Weights of a small GPT-style language model, trained from scratch on English Wikipedia.
Training: a variant of Adam for these matrices, 465M tokens, 7712 steps.
Each number is 128 + 24 x the weight over its row's rms, rounded and kept within 0 to 255. Layers, rows and columns count from 0. Numbers have three digits each. The size before them is the row's rms in percent of the matrix's.

# layer 4 MLP up, 1280x320, rms 0.079, rows 1222-1279, columns 128-191
093:157068101111121092122130105135124084127124118071143102134123131147104093122113115177052174130115100097100141135132110141157121128144120151144112133128130096149147146124106102117134122120111097
108:181136071104155129112177123134117171102125110110163109131188107119104171130152118116101142126111114108162131111177107116114186120130188142144139082121143103153119126125130137127101142150082123
101:135104107155130080154141168087118163113119107065145140106126110129088122150129164123114145135128092117122164133092130126087104133148149103112133111124141145124107132084133105156110130157132121
111:135138107122150081148144125107135128133172111141122101184126122139125128097108145057114139120148093107195155118160104171151075108161136146097144121107134097130085110162114101179141124150124161
096:140124127108126087152165099151118121102126142174133108116151151108126126136140160150123140134151164136128110130153123154174126163187128170162131123145134128106094137134098125133121145145133103
104:117119121160112145111141108133099136112149130110126114149113102114156155113154144146113132147131178108156128160099111111092130140158112149130108138152085141149113147138099123172105136138151136
092:111120164114138144148112129131144124092134183118167096164163137103152116108160117132108154129125142126112110128105099116121116135147115130155142142115116151115102162144095122160117162108116126
111:112122157108117113141163124137124114165118128100162133138115130101137139126137164076099113153155095128141138139173140171164086155101163115129161055123143108138126124112116125117099099127155120
097:147132142126141129141155125145125098118165149178154149159158117159144149168106131151120098119152113150116137142128110167145124103142162114110122103143126144143140102141139126114128148140134148
107:113138109106146134132120102113159146150113150111104071160143097157100167109101134128105093112145123128176135162169122123125144139158167120111136133130100133130136102140108129130102131120072122
121:139179085082146121144107112113135122130110140117119122124156096168103124144155148123094155126138153081185117097157118150135106154152127141172092138151110131135112158107106158150109095138140124
101:130101146187121127133128129179154103117149150143099159144145073106125146120135127090130146143153084113133149158146141106140152143108129125152087112094122091167143079092151143132119138103151105
092:099147070110156126094132137149144095095155136148146099189130125143140110149098119133139105128105126094124122165160130140183104124134138109122148101131148173125120110135111102170099063124134165
098:130107114119130106130080145124084156147177108113117085185120136127138126138150123086162117120134132110084142151128116130135150144149151177165110113125123167181149118098082093129100103119114141
100:146094144125118123138161107112110126102090137157147160133082114108098142122137158142151170145146086150121135141150127114120149111166181139174114087111087101147157139135118166115093096155134143
098:086108124100143148151111107127105121126139153141123155150175148129112132175137116135134121118115109135132142123114116163142146109161143146163135110159135123086134100147124133155122165122165119
099:159168150136165136102195127131150092081146152136131131140161157140158128127102127115082141139111133114159151146158119141120126132134148116150145113142132153133116110103124121141121122103127159
118:121154138143128111144104086108103114121122093133124107151138083155145137140152065123124119118085104092118127119126123129133159195116119136188082120118107131159112107115096093113121127142153062
094:129142168164131130116134121137113120117117106166140138145156148161149132152085151091175110139135138134140124148112122151126140194171133119091139129086076133094130158167107125127099110145164143
048:113109124125178135123116110116137178110156120074160135162155130111131130146171129126100126161098109098153145180122115140153140142204162138135131102123116122173117158120109120142084090127169104
109:098149122129129128149117081149150079156167122162136135132151143118111174121131104095134124121118139141146137148137139126123178101142185140101098108108146148158107095075139097163123124142113125
102:074144088110118123143156131144099131121160098169160071097156167100131114135124107133097136166144128148158110137113109151124134158128167158173124130119112097116150097073142103139098156148134129
113:078129102155108123148108126104113137125095143137148153131130113128159117139079143118142122156097101127128149116098104109127097147119093131121178130118095094189135168097116113108123119109098145
096:118154095111131084135115153153076120115105110141145107130105135107201135152156147067103121113155081084134140144100104129162149158118073096111130101110110148144104153102088120147157143113118124
051:114079125138190109136125101128145142072141141131123107163149117105100150124123144111095132171154104104144119160115108132148119161195141134139137113113121140163113113134107112153089110122134131
101:111107094139129129130093108127114135140114088127115116130155115100122131104124097110079112123133154110123083122147108149145115131124147155109140083145142132114073105113103169169127130159152126
115:112133109150120141189128108106139118109131129162141161133128107111126140138106117092166071148138140134163124158124127122168126161130119110147109079098128135115070132091102113145133134127113146
088:113126134124161109135139099152100133084142097108130152105108155137096169123153118112147125114113128131141144111125108142132118096152115143158136079152094092155111116146163112111141108175157123
100:098104154116164127130136127177101122155179132164123129121125122120168114158133163115151157111102125095132172122115130125127140132197168108112146128124091125122094105108098093180133136138165124
104:099116101088132134149145098110113093145147122111137101102123151124145129149160159136165130128138109114139131124116090114152137106140151115136191132132096074107109134143125080123132125092106128
046:121123096106148115140134118133129123129137142104129126135147128114128149113133105120123130153115081113128148186133093139144163145126183135146142118090088122135060123110126092160102121128158132
102:124164094105099133123136131112129131080108135110161146158138161133101133120108139159114099122103118090138162126127069143141160127139093087079177151158112133123124144112171115146068140173134138
088:143124131145085140133116145106112123121118153115120165128117152122134134148119143107111160187143139176106138148161109108115166128103171161165095125149111091168101127137130146166103135155157074
101:112112136106117076146131118143057193133136109160131129103176114143167128143135161133133106155092155145159179151185146130123158182144140166139113135119122092106142126106140115152125108104108139
095:087117114099135147134147131160077142105138139152121106147137140097135154102110140142127129127119138115111163108106136156119182101133125177138139168095129125102128137112113078109109139115145096
099:143149146097159116120127153110119148156145128134170086134142130087108119171096162156133108147109169151114123162152124131153108173128159080136116131069127150138136111137144090130106080105135166
089:154142160135132107126109121103078138148109160114127123137170096101148136132107167098128083102112156087130181112126103110130109168126091119117163130124169146138101120131089125105098124164096145
106:112100113166135105112095128090130149126121105104110130157141111103127157131162124125102154128130141107097109140159125101112142141134143134137067103080116146128078117146124130137143128127164145
086:183161151122102121173115135135123154147122136138134099136096092122105108142109163138114099145114090149132140131153119135110159091144176143103166135109114144146121153101109120155131133060094074
112:082143159116173142147131135085134157134174143120106148174149085120137123067086131132123107130130106135169139123108151176139158101117176130115128099107088124140151155153123145102128135155122170
051:119118122122150122163154087145123151126130115133149116156153061127142135119143133115128140163098124099152141117186092164155128131178141131120165128080136123141104128116144088122115077146125104
115:088125117129111132153122106139090143082190124111156117148129155130141163112153110119130131105110143093118173121135116124180132161140118115146153117096105150133138093140122128118116141119130117
102:146083107075126082104127087106170130139123111133109133144127166125114160139192150123076125144144134087160154117118115148155159137095115134117147089134124117142121136127132126152106128149115145
098:147122103120122109132120129104110141162159076109156115107168120091140127114138073132133097138158116070122116143172105128163109123132154105125073130115112127128120131171129098154136097121149099
097:121105123137164132127128171159133129086135159127163127097156130088125162127126169152054173136140124145096191133120110127157108125168166165172154085096107133123124097103193126154121152139158155
104:151149091163133078127117063120163148109115075110127158105110136131128128164117177113063122096118127126121162167144098135114119102111110117107155130110125142123113104125141146141118115164137176
105:132136134154112116127122119115110165158090111114165114124146084137170157143117132117117130115148112116163114187112144138151177165148175119124112112109112090142132178121132114129108124131151101
102:118124142122117152135128122141116139143159115090128100136152098087129106159115119118137090144128125118095132138117122142151121123120191098151158121141139112148146174129111135157111129117100065
102:131142160115118076139127131085093140142154115156127093140134087107124176158137164094121124155089100126112143119128127109113088124136144134116148153112124119115103133133134129108095113138077116
094:115103086153139104112113136168120116041163131147129154151117119128152131107166106145134148106155051120132148135137133110105109119151119118142152126105151162127138091152099148113149115128131144
103:106105154125160121163153094109155135125116147118151113128158136102114149172153149131138079117127108102123163110134121140123132160143197123136139105105128129125105166116148137143129154130159112
108:082146072129128173152105133176106109158133142181102132118121099129126128112116110137139120130125119083128114124137083130125122180164150153117101101143093131145109112108106116172096124128134126
111:094108152128146071130155103109108109118119145130140150135151117088162139146115155131100089139173093132139137090147153138143111151123135115130152142122157137132128128136098116105111085125140144
103:131126107126180121137120124087116132139119184137174099132118188140132117113122137101109147140162155151124177111125101146150127179109086162122139133102120083170129185131124075111118115127152097
102:110101132134138060137152129139093145091117133178122108122129099152135191119151170133131115140140135124156118128132106197112100139120130102144170121099103124171117140096109100146116093158108157
105:155156154169123117137111125172111123117119112112156166140123126160145179146104113124103150123105112121106130190128121108128138117126136110086149137128136121122112069112088124150139145144158103
101:130142140109161135106157116133127100162120147148151085184122172138132135113145163122105069107142113127127096112101108125110063123140088095107149136134101126170116119106187108138088151076110097
051:121115133134150103143120092156138117145121121116145154162148122122158148133129136120120202144137099125137130190122128133147141149139139123132148120108109135132112115118126130144107124111142127
# layer 4 MLP down (transposed), 1280x320, rms 0.0736, rows 1222-1279, columns 128-191
095:152146138130104131086129132116152097107124131147100136169128178145140120158113123134129154110089140142098141121123120130103139134152126136150115126088152122140182079091132135110127133130162144
104:154162103171137096114116132119141178128142142115154154141159085155123106108125121147143165135143130147190081122115104120126090150144130121138106152133159109138143128147182177128113139130110099
106:103154155126055148093157133138137134097119101122142142079158144149128108100119119153099118113145118100126121145141101141119143110122153136159097169102111122132128160088184124133154117087102117
111:128124119105102167127136133076143111125146126123115129099119115084140107114122118116178099074123093140155119155125108142178114111146123110132161133120102137127107114146103095116169149117113166
093:160125136189155138126119174079149108131095149123153132119125151125141147088098098148130140122181144132116139147097163166153129167120129093112102113115134159129128158160120152139094143128131152
103:123130123161107156141088136160133142145123094147086096110131151131127095085135125157073094135093101142094099105106161076164129153119144106122106135125106155100137113117159095136118138111128138
098:107140136127128123119129129130173125094125165160118134159166146108092131125143144114138135135174100131081152147094146129133141171159107141115111136107164107150177121134153138143156166085111151
112:138147131169062094107123114175171140158137124119134107159105125125136097109090132145128111167118120146116140081106102177170083112147140123122134150099132128097149148106138136125098095113145115
099:138136163107125101175141130149134088115138094141159155133124096111135113112117136158109086119181096174126131131093167123138091099123103130114090134124124139098133108121114145124103174162141143
106:114118135108102139098108129149183125155139119090128108110120129135113109117149113047103117108132157116117075137108136139103101105139114107131118151124144101141174091113121133110157113114128130
113:102163086147140099163103127089128083133118122148127130117081102151118079161131112109099106103141175135147120129160144124142152079136124156127126138147142126155107126145122169139097138103106082
102:125126112116141123134151107119139156155126153128135117116141125122140121193104062158142095101121138132090116129127146102149145095138134126111116163146132107122137126147108068139142111146137107
096:144107126114180100135111072093117099143094136119119126136126195174162129146068149149136094091140115134078119119096140065162177132119161144130110140114148093100123143137122118143098139103116102
100:107126082172113153121139135092153161123115126098095148119128160142100118147154085088139118133208125181113138161126136091104141100151127161127166166085135116107135119116110089108148121158154104
106:134064176090153123152129151155102115174128129126154105164071181136114129108125120125158194123098154156089155105149150119147116105130160108098154108125110152105107110168098135135117112119119126
103:125142142130144156126121091149172100154116124087144142136168132115117139138112111129131147128105131183125115136117173111132102126155098126136104129134107150081104157114176129146120169117108087
099:151158085153107087106114167130118136152132078175137100139150114160153162137101111124143138134156101115122161116154120099115142166135120147144105110146095155160135095159137131164128119106132104
110:119162090153138093136086166120107109136126109115125143142098157134115145159170051168154180101092117114148121108123137087155121123053115132150122141121126144150116118164091133118150149122093116
095:108109127110157134104157102128143090129142109150087167100109143165109145105132133137105119114147094131111130098114144143159082149107164130129109114142102132146116132079086121137103186110157142
037:145168135095120097134120107125126145128094101121102139120132111129120138102142099096104091152117139142135132132171143084147129132127164130132140129090090139146114139130132105170111106157166127
108:153169108164136163121091118124120102057185146090104148099146112145132128108137128112126101147110140120167169132177142089115125100122133158160126152186162130108110134141120128115106129152160150
102:116161075119090092118145179146112136129165101109098100157128157103145090123129091117112110132148140113102088160097120158118109172102112111139092183133131134123123092125164151090181166132119108
110:109147141128095148125140157114117129087113124082117095124108159143118121130115134119117115125101120108136159082097111152116099165094148119094113158141188167111163146132129135118158110135124153
096:125116132094139125152107170136141149142155114062145147109116123126090128169151092133167104130107108153077101122101067081128115092128158139118143141147114123144111097153139145143124090151109123
047:044134156157128141112129113151104140116130136137140116115115196149140113056173135156087144089108070107141143140125121149158102123147105111114133135137155083125127136141107133140134120144130110
101:115126177159124119147145155118101126137113148137107148119139141152156129134104113136121096126126111163149139084124181100105129136138125139092187135117116126115134142102138147123166118108175121
116:148130106147128115127169112165102082160109127140146129108160179162133135146109138112145113095121131119123139130130138105112081179140122157150147150118134151097066147114108147150101122143116117
093:126076153094138112107155131111144125127097128118118124148163118157158135134149137143094114130148141121122142103152113114158124147125116104131107107078091182152157140131111152141145126092146093
102:134160141118112129108127143147128138147117158094133126121124111129115122103117097113143158141119163147071173115099146124150152141149086133099095130150077134118105150135130132172135092144141134
105:124128108119119144108077100150111125157170132144129135160086142114088136149164086134100131125175138110115071122127146080161103143137159143110165172154114118138129126105168127171106145100121131
042:139123119158120162153136155150111179154081134099128188150101165131126163093130054102139139144137112151163115127120113109155137150128120127139100139142158131121130125145162130116111118057098090
106:170153074162087121126094165097099152127145102138140125137118134154116123146140147096098109109158129095129183102159153128124113101103146144094129163149143126116167143105157129128124126136115098
092:106108133116149124160172126106119122106090093142117165127133152135171168152120148093150125080122164087151137130073128127135063137121105079136116106175127123119132137138116146085119128120099123
097:058120156154143176108123087119132070094133111157110114153119124135102110135142135202152119156115135193113138155086119128168142101145130149137145131114136134141115099158101148100135146111134111
100:126137131112115125130135148124135124146097091115096108097132116144161103099161119113134135084144171110108125121137119143136162147152139116165162107113137115167187114096117107116157134142090090
103:127152092121139164118147129094136109129148110102143170146128152106106164123125143160156161150145158127107173153058163108115109164113141118087087136130124096145098164125120119115093133112121115
091:120126135189151082133134128149132156119142133149167155136138142170131155135144125113092117165172126138149144173133108128121142131097141117121136126201093121144155137122144164107142142074128158
108:103133106119165116124150090127192117108095108125123126173131137136131105111164079102118159145186122151115173124128128129143174118148163088179149133155123119146097140152097139162122183133132124
087:099115141086144140122151090134117140133124124126124116145157147134171165116117113136157160113107145116130128145105098171162106158138154131109114109148125053126127110112135127079151123128149140
109:135158139182115146112114128079128167178135166126117130088106150123080089111131109116125123114171151169120121134126118140170156126077158122118090108158135137149187134139092185149171122170147140
039:164160138130094150122125147101179126153142075132140093173107075130076121132105145162061116130120088104134193160133144115140116189118175110108161128137120140145129136138119144110109105118114131
111:134109112146132141131144133118126132101171086120127136107137147139108127139145100125141128098151169116122083127108161107110121152087123156143119156131118182176129139122132155169108125146123128
103:145103142160139147085105113085137168132173126105106101138135140136113130163145137130183155100136133175131102164116108116097110115122126147108075144130149099115110117175117120126093173136130105
098:167172120150068125111107121104149157152112115148108171106131154104112093143119101156151077139138071083092086135116106156112098173122164113092107115092118126130140110145171112157163123142072119
097:116165135075151120135128133096119069118161143128160134137157118137130125152149089102156151151106127109183104123129140130132137126114150095124124091181095097141128131175150128137082146128110107
107:130122133173118110147155122155151189109154162104154120105149137151149111146107139168108155106159086140096164124075124100120135084106109116130137197117127120116097157089115153140181087145105128
106:173150104132125139150109125105093106154148175098118098117123164105141128145100118142166137077164118141146112158139130093119119155132108127141149129125132128098131151140155130157127152118172133
096:125122096129149117105155116113117112129133150101134126102136117144080128129119135153168124170119131156133129103145066111112111132143127113137135106125142129082107156098167145095124117141106101
096:134089083137134116115143149116162138141134086132087107161107168165122159184115100120124123125111115125078101118153138142124122116112122129116127148192120165135099108147109125147142130112136125
097:138159163097149158117118091122155126143085112104162127132131148146147132098145132133175097047110186126120115111089148137146120157143141107136092119104166115130124127147149135110101113095117130
108:138126134136145106109107142131118141158119160105118077102124114129092131124099109138129127161137131098126114140135098122116127140145138133140099150125126137157147130105168132123119121153131099
106:076128086118083201145101122172098110134153138124116130115118131080115137127124138120125143135127175129084088158125131132092098120155111159096095150120164138168125141118148129111136121136167113
110:153119144112090137087135091181112118156133141151104090130117092114135108150098097137141094124106120146109177053135127125138120104144132137158116170137140125128114122144150151100141132112149133
105:118143165164164117138128131076098129134125154140128091120124155128086113099090114115136124111138137093075127074127106138150128134103147154105153160105175138178109176126132110115127077100168095
099:136106115128108124107114117109114142148127144112132159137146155131100057160122114166167125102156105153101114166104140137190119122117148097117103153138144111103114141133115093128172117138090129
105:151153122163097137117150128116142094137131118114113135120163123130114117103134118155137122107083130096117126159104120127145127137091111116098142162107126149134141158109131118157192176129101093
103:094100154118131143131144154124144110158089129109132117159117197126142133116123134124136136108155168143130098118116162140125083123137141115145138178163134149126145181125201130140135128122129095
045:132083118138127109149129141101124128143099095169126091116109173103118110191138142127145116121131143132136124124111127115129150124183189095114096114123123133153111121125144130129161103121119130